config.yaml
n_layer: 8
d_model: 128
n_head: 4
n_kv_head: 2
head_dim: 32
d_mlp: 768
vocab_size: 1330
activation: "squared_relu"
norm: "rmsnorm"
norm_place: "pre"
norm_eps: 1e-06
positions: "rope"
rope_base: 10000.0
rope_fraction: 1.0
qk_norm: true
attn_scale: 0.177
bias: "none"
tie_embeddings: false
parallel_block: false
extras: ["capped logits"]
init: "trunc"
init_std_qkv: 0.0442
init_std_o: 0.0111
init_std_up: 0.0442
init_std_down: 0.0111
optimizer: "soap_variant"
lr: 0.00583
beta1: 0.95
beta2: 0.99
weight_decay: 0.12
lr_head: 0.0101
warmup_steps: 44
schedule: "wsd"
decay_fraction: 1.0
decay_shape: "linear"
final_lr_fraction: 0.0
batch_tokens: 32768
seq_len: 1024
doc_mask: false
train_tokens: 112600000
steps: 3437
dataset: "wikipedia_en"
Each number is 500 + 25 x the weight over its row's rms, rounded and kept within 0 to 999. Layers, rows and columns count from 0. Numbers have three digits each. The size before them is the row's rms in percent of the matrix's.

# up: layer 2 MLP up, 768x128, rms 0.131, rows 279-303, columns 0-127
# down: layer 2 MLP down (transposed), 768x128, rms 0.13, rows 279-302, columns 0-127
up279 094:513482493514471513485497498545464482493516508506502483496512504507517445497458521507540503471492496533473518485510503518537519470490519520538495453482468552450512508548482518524506545485463468523522494483528473537481508498487510524424527522495497492481526497511489516512527507460523472506520491451515500548496518522531530508483523505506485479445511530488520497492466512495480520532570
down279 100:477539490491521535486497516460494489512472489497502492482512534526474493467523496505477472521512484514514488522462472470480488563526497522469567521512505474479499480463477531506525488463487574503533492522516517496517495484497485480531510481542515466536478497484505453498469500464480505517473504486519480430478518466488507483503497459495527524497464485513468501506491526477572475485477
up280 099:485481514515446505458450561469473492507476481501517459471494530476496465487522454461461523504514511478522543502519497510500448514521540482503513494481490504507526485501454490484531504482506486502502494460457505504499496507495498521479442522478478496508515491517504544459471536527519506522489499465526480536491494487513455509488518550496491460509538503475476494453484524506483535554486
down280 094:542479507545533503557547515503501477505491509505476521498497480559451555534492478530524532483491503488529448501519516547516492506523511505457464522451497552496469470498500503529518530519498488496502490507493506503535489498517484485527544530546503506521514501462512455520482476530511540499521465566509499514483471524490493495504487465479515489480483517482513494519508502515511458484539
up281 091:503458503506501486517516511525525496504464511521495499506497512488496513505496501464536546475483511504475537525459513553462511496491498507478551508516484497451472512490492545524501510522493483526554536475486523503485461484484500478473481507465475521463515495507502529538500477503437510504534518473538516470466474451486512504479548483510550519512495487504545466531512473498459532443475
down281 099:513520558505516511485510498480484512522502474531470530551522492506517438519487499494464542465510462448501523473459506499513456478493488512512487541473500490487499491453477515463483492512492484455505476530470473515499521531480506505478468504531547474493540448504527517507544489485489516520473460527514461487500546501472508497516509516477469507456498478468503502503504469537447499515490
up282 102:495512476520483548477490497473474483501477455490512536492496465441455437486510519515500535524462498519510523551460501494459511533501535480460539471484510504506523459501546507519521489535523495536501476477505484455471520515492485495503510497466482526495517522519574500447494508543508464483461508486519525463509479497474507501482503482506493481491492497516498503481457496480508507549494
down282 107:500494549479515486524556486495523465506547537501482503506470525505469504469502471514472454483542434477467491509497480517491469513537488478479502488463510512494467486466471495473496501517474523489435477486508494481502497518509499544543510494579486503480507477476503519499508448505489519518539488516430512497517500550490479498476489505469487506520488488498469479517533496481513494505459
up283 108:509527434531452516473440524504498484523505520543518540492484460538530507497523556486453505508500480517476534446497495467504541502506526467445519500537507490472521533497516484485468508482504514497486486497507524490508479528505530474490469534495515495495509486488531512501490532512472507485460503522528528474514521504529491560493479523494483520525477539499521527513502543470501454509531
down283 104:519485497486531477488457524515478517460504531514557509542485511535459472497522494497482464492560488482482456482492535481512503513511455525516444517488514510519490544498514485501521475511536494497501500489495508508526521488486510533528509487490501562482527490464493498528496505477487478512547536412521456476516499499515522514523485513519492495478526430485534514488494490517492467520509
up284 103:490463539479519481533481482466488499511517492490541517504479481533517554489525490516477511504526516518503496542519507492512490487541509555487551526529465493512508464520526504495483527463488505533511508512497538509467492471494514501440501511473474513510497476519520501507561559543526507503491516463529496483505498499528525533480485475463573489535500531521476447517519518479473517500519
down284 099:511552511498515507504472494510475539543503499516477499506524506513510529506458498502538523549501504468506463483499468446540490507468520494486493515474536520491486526483480493484481480487490470463472514513485470511472525476473476482547513536543490525424519551495501504503483490494507483463535456496465525498490444513484512499505504496501451488533506505498518543469491523509509458439502
up285 100:499515533551497485475475536511526488500512539495469537453532489486483518511573495512454505476458482479477507535510482551486489479473511533490511484489509488517510510498500474485498515512466499470531499514461489487485437501461471541481453495501560493492541468519513525529519520503508477492505453497513481519509489516514480463498475525498503532528512500475444461522464491463501521507492
down285 111:507506518498514569552468468504495511495485511495509514467458472474467478438455506493491493481536515490479510473469499484514500501532451471534514502474508429505513533487523459535491504484505497481473532480450525493492521461487489506519478503553479458485500512461515485525525519508481496488516488473496460528522517475484505517508457476478457476486512499521524508542517510479540482512489
up286 089:533496524503526491480557514492488546530485476481492474490481480506455503498509473470481481466513476510568546516510528531496512498536499506505524527508515515498474485514496483498550505534435469491463483512475554521497468502525487503531514533490507525544475459480501502494488507513487529512557476470507494499522480492515492473522521545520506509467473514448477476468456478528494485528518
down286 092:510510504442493473486517499472506515540505489442486477489521487500469515494463476492510513540482550507509506501552532514538486522505481477527506500506444473500478509470479509526508521520497503520468527500545471512467553514509468521524556486530484501508509496492532498529496522523481490542527506506563511518511504518511548531461460490495487521469494484518499494520530551493529527461462
up287 100:472520543530450447482507503479520517504460524496482447504497500493457487492498498530557518482513486511462491502512495461518508539492563525531476500475510460501508503491531524498480507515530482484520499521535503528513464477491469540428526435514478509483487493493530472505466491481465536507486496485475507483509470491480481529535495501494447498500487482539500541469492491513473508514511
down287 091:515527463495526497523490483547468503499552488523497503499497533548513499496496506500501514488514491501497505528530502524512514436490460451522521490494536503528527456518463483539478489493510527542480503502532520438479539511538503530562496461441504476468466523510495494524520548493497439470509510513486459475510507499511492535454493468508498478513497513518521497518512492483503520514521
up288 087:537527476470519473515526513515527462486509496492492494509471480507563523479464530533457485499443494467535490513491484493516495458495484512527478500489532486464514502527487517487465511468482491494504477524505501522481519505453447509469552514507510516499544525480444515498510539482487514467491439503510469516487548506535475509542492542526500500499496520448504491518460478491481473471511
down288 090:499514542492520524511469531486485508527517514473513528491481508511506476443534509502499512476489499478528485546497524487511469504469529504509527529506507494510483469492506496485494551496482472535526465465492445573472488496509540507450523486506498469499494510458507462466462506527509484504475498544529524545504478469540532459481498462468529495518500542503506469539457524501519499487482
up289 087:469510477479489464525441518498508516513487511496500504474521508463534526486475502508500513483467537482546496515468508503481468524494487520533516556539537486521533472513533482530458497481521506492530532442480524508512511502511514535505472493513458486444506479468506534501453470514489505540521466509529466480514521501500475515492469508487515454483472530515525497530509547507443506538492
down289 094:538504501460537522534534458468467449488551475502506566515513507483486491514520489512492450499540492482503474541450461512490491490457503497494467482495505454471499499480516532472488510514535490509517508472503492532475473471486505497461515431485483502537496471498513480499450487441539549481471534492468476524513490496508509483503511504500480504501539525499484485501502476488513482526504
up290 088:545516486460508475502480521498482490497491527450539525455487507500502481576478542492487518479532519511511503490560469516499537475475497506486474475522470478488522494513495515503459511496518492483527461504507534490475476460515510472455475508508451514509533543520480498512493475488505519503473524459488459464480487489542545512503467480521532507504512537555526498497523519493488535535485
down290 089:522499515519473530489450492496474553522477491544490482547494527500481530447492503496504463456476477447453495495489527467499510540511513485485549502490563496484538530489475485542538523483500495495458529511504501539493568527451508485494522479490510505519488500530546514478464519496513519501536519507510501540488510545477486497507515518481486479494478492480473495483500468472499494484511
up291 081:539499467462518478531532512529479475482529520493510515523492479463496518483487553502539502507511523503519480523485528539486517493493492514455516436493499500484502496498509512549499498517497498518510508490498541484471505486474526413526502489489504492494508517521502499512528523503481507498528498446468459451507454474497551466505491508497519524482494549534562455499466516525513505506454
down291 091:499501526500482501494487479503471520482493474461463482472497501501512502543456495443497505476501533515487492487473463509507489446493515527534555553487517491509480488522524448494516499508498476489475466545512483473452509523498508539471538471487511511527500529476475479481492446520507491516515468519507514462498520463498523520545498498526496474490531528474508500429532481506450519531526
up292 093:473486491496547488479464509484480487511515559557479480512489475498516511508530458508541526503471496532494463515512500505507530510496503525497560498550535475495551464498525494508498493470512473488503514499527475527472498495465498484504460474490453485514546526511500476465461492525489487496526523523505495470475458506441451465535521475509494485505485509502503506501486453482537446501470
down292 095:561523428477442488496448474519510528493492498528488504533531507494497526489487502501542486451485516481513517495494451477512449489470539489488473491521503493478511504537469489507469486477498496518461481489496500522511491495508531453517522531513478471479488526503522507542549515498542528528492485555500530478524477548492484489505502510455508479469500506470492509510495491539520497460536
up293 108:524494514496504438576480503529517513532524494548503483465489513499526555514508506516502520468483442472516504530525479464549487512529509472514493481499507537518478497510462505500495506534539482491523517506463529490526491472531515526498497488516499511489515466510440524486510497491526460483505486503504501517501491510563482448520512521514489508507504493485483447521457483462475543532520
down293 107:552440505522452516524521484548483558489516516471536519512532473476490496522484524510497493482526514547501507512515524524480465554465451492526509515502482478535461464554509446444489492457496493496509489487495518496499497487493489509493510509466508508529507499538510530502482466444535487512483501455476497522469516451473479502509520528466494484502463511486504497494519501495499495487522
up294 094:511513507472504504499486458484501498449521473508472453489505500487466437559474524465537540482525515493518491512502519453510499460461485502500525497502478494511491515491465535524482485498473448523479479463498487536529511519552543510497521521529502531501503484481509516492495499472534445497525542508499491499456489504532486459517520523514537487532508548518442504491499513520482499535484
down294 095:507476515480540506466499497501480502561513500473457508478504459516518523453526470471506462518480504485483535530514470540517486484494550491501504493493545498461532477474492503504493494506486486476502508527523518435464484466538485487488513510538502454468516518529486443488517525517477528566499488529483481510567509515466507494497481507477486491500503455485514504515503471545532507505485
up295 099:454525475486509551482484485558458518505482476449500476519486465497504515523490532540554524516469469513463477529521524487506523492496482527484530510476474499468494508552486512548469514505471494504485475519484494462500545495482503481499552472496509496466448516457518503508508507507500509532481468490483456512501535478476486477471491509492490486479496553466506460485520469494496498542467
down295 111:505481511486470470458524500543493477528535556488483502543445545452526492507469500485515485457547449494479440528500500531459506461471533434492506507497488506543516478544494489505493514491492533479446499522502521501494479502509481483522494521524483467532496487483490496488484475527494492523494487459483497504522492462521527513509477521470497495517510524489516461483508519533463481473503
up296 097:540516458478500529493502499528532498493478543470498477503508495460497489496494528526516490475460518538554470504494509483496491505473495503485489543562496475491497475498452500475478489524522513483546499504548519527474482509519480511533484520572503548528489497560491490528501479527480510494477545468495544468474512484480487503499483501536527519536472489482489529485448498525499463514472
down296 103:516495494505491487556531513512481520448445502514462497450506519483549511518482480472459498488491511509484507460464507513508481527467509508497558526499492516527494532492525507485464469474544527526524507483509527493524483545500487508489495484487485517508484551464497479507457496481458490466490543528451514496512529455500476512474534499512521451520452509503533526508491458463516495504489
up297 113:476528507493566507527480502489529513508504464509445557519462514476486452506502513480499510487512471486517524506511516484508473509551516457495503525493444513504483515494498490509442541503516545515521489432516467508535483515489488465484533495479501509506505533490488473515498515516471523509483436541446490520512524524496501466493505542505505509541507504469507494488522492510510527499559
down297 109:512509496475462493487509510512538524547521494494523532492532533524502547536505527544506514568495503526509455488507485488502470479460484496520536520513534494518543503518461483477498473503487511503484534506476537507512523487499521500518463541479523495500503539445473498501516523552526501481472530466497469497477506493493527556508508476496484449531457496522508505484463504482524501487566
up298 086:526511489500532448489562504474478493495554464519487509506460522523477520504526525514503527497468470528513504493513485506510534515487489510558524534469542475498456508541474504491497532536500499516497485505462474502490479540524531534506503464531536535529514547504551471508551461463456498475478493514485483500524503510510515486543518462482494481496526509499548471521510494491494498479493
down298 095:486480510463499490499476500511492500519498523482533534555516522439524491511518484471503515481499528487489494497469495507477480471475505494452489545493448513526497467473501497522448519537498532498533458483473490478516514492543473460470467510486511492546477482506492490512500479496537481518482465501474558543487475487505476515418504491507476492500529518480450481499476515527513522520457
up299 091:559496538455474477464540504505507535450530514483513501507452526513452530538468518486471476503517478517472533546501472474508536467524533487534504498522487517481538521476484497513525550523499495480519456506479533528493524510456512515495486493515508479492488534481533452484496484481489485486468479501503478479489488539483487515479496522481462512514513509505544547461479466472487473509499
down299 100:474540481501480509476470504466530528470522510516478477499520487526557554499493488497545518518498530489500493505499463484521501512524505498488495539550479472494457454457496529499492520488498526501472518476540540489490499512484510518530560546534480541523493487525502507512474542521490528518505487479463456469495464482522506468502515502468494496507502491509491457536465507453543504543531
up300 089:494505547553529508512477484512499486523468525500477477505521496482485502511476475499535431502473501522497503510540520479476485490507524529489497496531503470521482527524490503475531497465499521484538466494524487468529486464488472506484522513532492527507506538443536526507489508499526443520566473459492466484513496508459511499499441460547503530510484482541521482491521519516539486470514
down300 086:508492536477471532516525512530530487475533461501520487517521500459488511489507551520522452508490501486494508492509461496509512516500497506503474465461505507527500497515530507476492510547478480502487493532541501460465544484503502473514478568489545456543476513510497486495516449471584521531520545510520495523505505511520459523529471486513526493483500477495517526475497485512469532483537
up301 090:513482522503515485492555512504501475548507475533505484503450521442526528492460522520487497471469486518492513495479522495531503507463475484470514488475551492540536479523491499499461504547487510475463494489512536490447499552538530508481511518510506569511490506508523508472500528485509538523536525531503482474485505481456501501484505460458481474466515538476505474470475520486511504530516
down301 097:541488486513466509512469501499481529459484512486537463512515474494472496539508468532536543491478497512467490530513499529468500507516459486514493514491476514474496533514484489534543522517468508496491518457510492477469439454489491491486456505536484463496442528529555478481473472522482499478502473464528508530482484498526558513495476497468464536495482495537475508516484530474494528489510
up302 105:567498505494519444529504495476489448511531505493514519543459491554502480522516548500490514490537520534500525520516483514443539481519512522520539510514483469482513514492469491519479537491531474493510515513516474495546474455486514462483500475496502470479489483496496449503478532492476507496503514509464497492477531525511506524504508508540497510506529536468542428462498469480517496481503
down302 100:507512492531467507525503470490528520513468527487519487493490510475505554488475472499493486474459496552488490504512547473506490463491480495497526513513519516518495495500532501488487502511479538529456480498502478498489499502504531446462492522515533421484492475457484517487511438582461497491502494541498526475521482487479485479465491542537465491508459459482500483501496516490523540515484
up303 104:507515509501512499535476510502530524511518468472503521527486514493499510531506487516462516486483495485506512483504519503523490490452505522543553503521485516484502478466481473490508442507403529526510468493526507521482517538508566478473477444512486467496516507502489512497516555464508480481487506520545453494507539500482536510497466537528489487473506514480485484514445478474537488505502